Weights of a small GPT-style language model, trained from scratch on English Wikipedia: width 384.
Each number is 500 + 25 x the weight over its row's rms, rounded and kept within 0 to 999. Layers, rows and columns count from 0. Numbers have three digits each. The size before them is the row's rms in percent of the matrix's.

# layer 16 MLP down (transposed), 1152x384, rms 0.153, rows 338-354, columns 0-191
109:526505490462487505511521515528568508499491489511512428509510516470507498485501536499493534486486498527486517492496453483471497533519467449491520506489523497506539519520505505484504466509509490478520468523513500513491504470527529466540476504474467489534499487482484452471552501506503507500495448511521484501520519465516506496489506471464519543505535482542446550524524472495495494485495483459573519496500455464452491526513493510505478477517473466488506496518504521490509513495455490492457486505538512502507517476469521460533526507480434502487488553503531528485502496548529478462
105:551506490482476495476467457537522467510529513513501497469513509492492539474524516562518521513501546515501457510536488505522534514535495492469507522505463527524502497489507491487521493488520457471472507522468503506505544484449474546537500515495488495518498526495490476510488471495523479552449471490488498506479488471520513494529462505502509438493512505507491522482495466513450525489423510449432467496438513503485501517514488484545475500485486494494462462476513519489454521494507490497502487508484453484475548507499456515514541484476475496530474466503518479453543502515502494486
097:485506495446504504496503527471472504561474513483531522500490458511544489496498508493514472471500528511488487497472466463518515479536520487507507479495509514505456494486489499502477531510509504541549489488496492506502483510474486509517549501468535522466505459524414521499497487533535462492508497515560508498480540493489479493502519431465473503530540504497475480463521481545519503510521496522477485555519560506472467471563484487485486489509532513488500522529470477498529451497502477515514504515517498473536539506479462463481525525490468463494484506504550454508440447508501523475
089:486516480492477513516472433524462533490481511493504464498497483508510517481533478510444509472479463467483459518491505510500467516473470524554493471543494560494537482466519513474530497513523500509486512490484464490533495460487452491494510470513474513470540477485494483456529540486526509500525505515490479462526487497496501499478484472508488466504531472512522474469500513474469507542471495487507481522472457489482490498488469461479516467471518462496488492481477509490498508494490494489466462519495538461510492488494542519527487518513500556507534533477528579450499502502511479517
100:512467497473476520503494533503473479528478513497512502458465517532484510482529494500498508504513448499445484513519482512537521476501485468509520509517507532502555493483505576518507487483508533455507521499468492512498524519496537514470516485537484516469486516509493505495476495483496525476508516485503487489501502470513484535538537543462497524466571544542514515473500516543495515514491476496533506540536522514506480518507467464545472502516502516488486534502449475513451486511512505526529471492496474518506522508492502493480440523476505472448488532446545464513477518532510489490
105:470572540553485498418520479478485525492523494502503483473501530511491524492504496487487527497489528521491496480504501467493519521514452480530464526488523497479474492494516520471489520494555502513531526498501511505456495513453485547484492495484513497493465467481466488449501489513470523482490476492493506509508511522539493533484488470530496496485480542484513560506513493433494474504498476515490501471492514495507493465494502493503557558479483518504499484508487541481462504501523532493483493437496496514488485553526486482565508520492500471499514501527512515506520515469552509555
091:460534531492521500495460514488501516511453563490498478507501477521526500515514492497484434505501486466542535524464478497490526493531488513558539483464522509498480448537506508535515515499523543498497482488499452479558487534521494519504459509523497456499502514491517517490487477522502491514511521518458483496484489504447481499450507487495470483506519494486487494530515485489452487493488555505521511537447498473492494554478551519525499495536499475531512480512499508505483515495502511476504491501526487491488485504495535554510469478537529471485535457504522495464518513492500477538
096:499517504479520483473511472506469518513522521512489484519495517534519470533478474514490476513536489490496477492491531478514497465504476511515527494503491475521479496545471481546489512541529536544500506522536527521521484533473495483451464524474499451488476461537520524452492477469497508515526487557495479475500513503510468469474470582521502513553508544529513496487493535490473488525564510515470507524481506519486506488494583452488513499535527506455502505512480496476489444472503421478482506496464535541497520510455491487494506478530468503497521537449501494492503503506487487523
101:493502478540526529506491489505477453479489505445499483518504487499484516492484518465422492522491542523497526485518536462491504534516522482515505461505501527445465523493462470518498512512511490522476504507514481527493518472469521506514520537556504504536486480481511512495508503521484491510498516536543482498496505457478512492475462490557530462514492499546513484491502470517468504472481515561484502519547514517524480481490467469522520554490457491494518497512474490568459498466476503520551490466525483440516474491506513538575525528478531484508494520483539488484495523480472469479
110:472549499507487526459528509464469497527475495517523523486490524512500487515492520492510468546494510487503504471498485519484516513501488495520454523503535513494489475479544508543507495545513488485482548515470508551499555468512520522517517537545513522537472503506495595474501497506503494500494508506535495537482458485531525522515537523495485498522488521530447485470543503530496513484484489465477470548488520448441497483462511507473529482510479508519514533481545490490532465526498487479496480468510520465554505522514457514518513515537499499540489502542499459522529501487531482483
094:497514543525557511501494523517512476486510478476570522521485518438489488474487521473503503494505500509488528566504457500495500464542501516513484538508501532542533517498509476551485512478486526521498500519509540509530508513512512551498466504537495504493479515495502456489493508461512474505507493517461480521493490515484532477502519483472509506516497520505471458518486518431518518503518481472466495509509460529515510463560498502467544528482493505528497489507479518484502588511494493468512506456466495501531534473517474485544481544507460523470477469507485507541514510550461499506
098:507524454550522528504436483516531528502528494517475519492504466466532547449484497482452493520497544495463497475478472532518503495475537519504454475483548498465486524485505515446490511460498521525540517495545506518489494478485526473478485462468515520489504486527513498524478527496440521472476496521524493486549511454508467489512498571512558507467522516492529480484534520533504465458519510496531535509465487483464465514454499502540476530516495493501513483519457435454494484533489503511481480482544493500487487482487495453543517510526475495477486542503473493517467521477475530513
106:506482541479514494466516557515507500534543496463507482457495545489552484509496482460504505534517467493513498482488480516488493524511520474504474543498469470499480539495500479535493511504475424484516467490468497512478494461530508517507506510505481541541478495574479511494497445488516519476516547491503471489491507503464465536514517447498510487487448456498513509474533520489501478494483482529488504473492469488505504520480503499524493479525508474487496487487560535523503493500538497527494490494486523496526515499515504524532494507528503500498468526464511511539490489513569452475
102:507546496515475494494521519556521502464499503571531516507506481481509493474490493499498531474487519532493525514504534520479516478499467490481446481511508496501525472459494503510481494470528491496539515528476507508502522522498488509499493511489483537533492504483490475514485552464483491453492480535468510522532518493471527463525479377488533515485492474530501488483478459461520456514484487513486498456501500502480498510491517478513498531529517541527478525533497489440484488475491503510479493525490521521480539455489552485488517441527520509504524512499540526482483490456498511464
108:462538497493483504467470524566504527500499500461530497475528486461531524516533539498473502506463476500494478560503559515490489519515516498489545508436493503496489525495484487540499485502526491525533503462519466525466518482504498519527487492505498484492490497526501497486493437535447526529529477514514478501494488532510493538519460448526514542513529499487548508456489544530503505528499540468481490484500514491525482523504480502487499488503469493519502470532539542506518439451480517520477483483544514460563478500500524502507513516551499488545546494515483538517499559504493494544
101:515497546510493534490527506506465535472474469521539506550545492485543508474535516515466485514485496494473522464520470493516534517495456511479516479506525521518556498496473523473469512508501489454524536516516451521482511504521524482522510503511484519459553512546503463495479484501482440517518473524480510480530469473459509532552487522468490497486514521464468510473457513522490510481465529459498525484536510501508495469474504516502486468494448552515507508520508511449519504464504487455513486516505529487480518475528500530536468502486510514464515524509511481505495442480494529475
102:516486474577542508492525490490483472524502492485521520494499510495493505527491476495541511487502467483470484529527500469491520494467524505480560512504472501493454524488502497486449487502470496504482507488466514456534467514507533471465479571521514494544501524492468525495501535490490497499509502520533500491502527504501468518472509524510529512545519507469490496515458527481499491491516523488519508474504472517499491505518502472541438489490452539493458527523535496512499526474525501496512533466482507502533511477488538539444484501510505463509464482502507473518518491512494492505
# layer 16 MLP up, 1152x384, rms 0.237, rows 339-355, columns 0-191
102:490505520529478471471475535511466488532490502529538474568474529502489498530515507499470503458512536486532483508489488541489483474524475542548516530466463541504501464517480479483514509465488504520530498502534485476474482478462495460532514463471505456467484491491478497499441499473495511529492487518515495517563502484526521470508494512474498475512473505493514490528455519539476509508478476471521474551508476557520546493504528531462528498468498488504480488523513497500488439463517474491481488504531520492508515492503510489499492504505517563524534560481502442462491497523532486568
097:530501498492487512491528475538534472439538456522503491527494533543539507531536479527491525510469496454500534528525521521519535530495515496511480502547508488506521489509481517539500476526511508482502499517508516479526526482501483497493486514495482505525482505513527497511507523464520524501470517498471498532551490515526503463492534444510478497448525507448511567498523521467497518501479469475493520436464507476481520495470535550482549486497524494542468525480518529539498511494485512533496492515516482507482467471553488508519483468526525519519484480485461505515541551476510509522
097:498498476503523487491539529437487496515493522498502454546503526515495518526524516488536505507455547539530522500528477540482521493535529487515504468448430484513469499522516490548506526483534473499522488484514529485487508485498521574522479473473506517481549552486498515471470455522505484504464491509536528488549502507499467537509507515469512489475508505529460498505517519508518486481540533483531519462499492492515485507492528517510472492458490504510546469521533487458484494520492488518542516515465493486488467503480496534454502478522518492468476520506546474522493523531513534484
104:497524512499528498531500483441502477461514484505445488487559498490504530520512511469485473497479482522513504466514510480501503520481555500507496481463506460488491488506497469509516511517540494528453481516513490519451497495493499522497486482474526458495505490503526504510518514475515528520485465537502514498505481478486509496478468492549515472545458461473475467521472465502513502465472498492502495476448487493502479477442559523458492508496512539544508468512517541487501483474490467515532499534480502488489523519552532446528499505500480527503512493481474492497540502493480496496
102:508518491489510468524480503452502497522513504499461471527499492490494472488515533491522448463557508525534542467515463506467537485496541529545476480505502519468495489489456470472519461518523514486472465440501449474517496478473531499477479464481551476483585500488548478552485510470503459522518489497477496497485486497531519502482468528483543501484521476502509485512506490534488504508525505505507469535454467505466543520523511483489516498510493505485488489461477458482463486524488507488500534502515499488515487511470510500509518488529502518485482503517497563481482458509466517463
099:539475496483513459469579531517460528482507543487496518509518539495480505488500548459522532522470492491511513498513519483480508529491476477462453517476471480525536541490515514489521485544514445538493461453529513523473494476527494512527505485495519500529484476505451456492494502540528503482477497559497536515470522509516499479523478518449475474470484513522499537474491496508511505548495463499534512478490547497538486473531515475515522478488533487500487497515500524502480489498513493543470484498518542538528504525479467474474503578519461518492505458464483522501459455523481487461
105:501490501509483523507480567539531521523545479528468545479493455492500517507479515450467462483528522488514493513521501511480492523470515497497534453488496487548468522485520551477498479510517531498508508496469506535551514517521485512537506547525503531524456511456522483516520498468528517503517531482483481507483524492501508478494503499447491488496483477497481457492465509457493528486527481427498523534525544493507502483492485501452488505542483540473450457515522536529437507488480492485495491523512490511516485485486500481466509515471508535484524453512494471498532467517552484512
104:521455454511493491467503477508515488472519522481510510532494495493445504507517462514506520482522537541530535503489481530499491520515477534456483459502510507519463513484466440510517495483490478509514519487472513442492492522452514460480480495511554543446487460494495522484479494488515496479484469519480502493516516502545486502546463522444475505492466509508505507496483497550532484555459502527506554533482436477487489537464534497523494509523465492504448485466507525476480552486503454479516512485460498492550482511510512534483493474506491478561442501497488493520488488498503510479
101:467518504507481500549532496507489527508438507483492509485493519469518515518539550524513521518505514489464508487495474473495513450509460507499548510462490531491481521482524501478491495506507493502494480527522545571467496519516500519496518479493502453505547480522511441513510512512482498476538494516520532450461527465469503495491524497497484490525510486518513508487506553508465503486523514507512462494479507479490520539527504534464485470494520474475513517487507482499502534497518463496492493495505508512540534467517515511494550486461530479538531492492520485503508521508508541461
092:516478455497471480491463514479509510504446492524535478463539452490502483520507474555483515490476535492517504504490565474465478467513506483488509506465548535458498491521497506479510484541503511473507512480488493521463504485485496515531514497451513501489511549518540550524501487495483444505516481503477507482463531503516488477538504469528518479509526466487538521532486473565549448563515498538514473507507490515504463498495494494496462498507504482481473486462477514548527493535479505470483574513506474503490497509524496484476514510487500483500522517482492476459514494512470531489
094:493476509461481510476559513492466510522481486497518491492453511518520482528496499494535495496487471501487485499519513493476481522513514476505494512510452507478559551514523498564458481522514455478475492519508522494501526498486509521566502483504505510543510473513498556447553484497522461510543496484496523541458500529498502539481518508513509510492480484496467498537489471501506533462502472502483501517490524541538515477539507513471511493478494504493491468490499537545489510501503509453528531540475516506479516536495510520503488470488560505492474501464519491518556447509507509521
103:489468448506479527482517531486458470458487457504535515509470470515499511513508499508509503512498523498518487542449489504490512486507437475498447528518496491505528490531487511475528500494559530499476504514510482457513515492511466502512478454467492483512543511493476491561491502513514444553503485572538494505481481507524500535519497500548500512523541551476525507483504466510474528505490528466535525486477481462431512477545478502482508527459478486503531510498492512492499534448467473476461512518501514530507457508510519490446484536487479505482510485503499523530510484517489517521
103:515454526516504513526507493533483493504484520503482484514508558513467531499509522509532537511466509516470511514481497468495480515503460510510487527501499508506478463482517493480506524484476491490486519500479495459516529474487525501481520506486512500525545515541495579507494471453500489551492480520546503495502537510537504463485539500487497499476508490536510493504503480504522516491455490505576499504449500485521519497471492505494462512510475493426521477497506548516528509499410506522517512501487557577515524525487481504527471508521517532450542546559490483524484496510570480514
103:524535455471502507506434478482505475509475505499501500462469452514533492484507492504510475513531473492502471494477469504490501526496461515461514534487508465508499477498493497483483470460490490493539502487528494510525458546475528501487491488475480490489475519511530475541483510489496497526467501466480474505530492489516482483521482539488481479513513477531480505490481522482479539486520492520524512464497467511508475518450506503479549465493489517506510500501522512499491536506488552491534456488499464512475516466466518491481496475497493486504526502495484483555488513450490537504
100:513491529501466468503528459510475496442451477523507463537485498503474481535508438483515476515486518534494456498495483478495512455507489487479482517448496497506470501535543515495514510520479511522483515495480487520546458543549466517447489489498526512475516495470468491514472492476543505512482455494479534504496514530496521517500503525503527545462492525538499492520523480462502495515517490484516489484516498514539495501502481516492510524455522492496493484516503508542518491500488482513465468488494467482502508499469492432469491487491519496516466443519561508460495523521448450524
099:484466501487483493495504507503503529476484493520500450498464497478578471510558545479470502498487481525544513485517521567556500511501468475482507528475514470493535483534461523527497488517510539521481524488516487522481496543499495494490530446510463542472490478475493500492502486477530479525532496525503506489483480500508502502526510531469477477519497514519507516478491489549524518483456447503492519499459518475472485490438438498493536472503554512480484467480474507476497475539473468501502518518490547478444527532553531508529508505449469546538475520507517501521491499501501513497
105:497506492467530512491486450504497503533477507461511485496498457468500504489505477475510491502535534490524523502497477534478486438501543553488472497558492530550486540527458478491514515464468510490476510497535522491517521527487496465462510493521532466462495487505507568534505495469479504471495512541493529521490488459500500512498530590498526507515490491506493528491450491540448515533508483458525460482446535472505478514505512507494494464504475508485498478518499462485477469519492521514489568546518509494503460479508522466482507520484498523477501512521499465520513468484541466507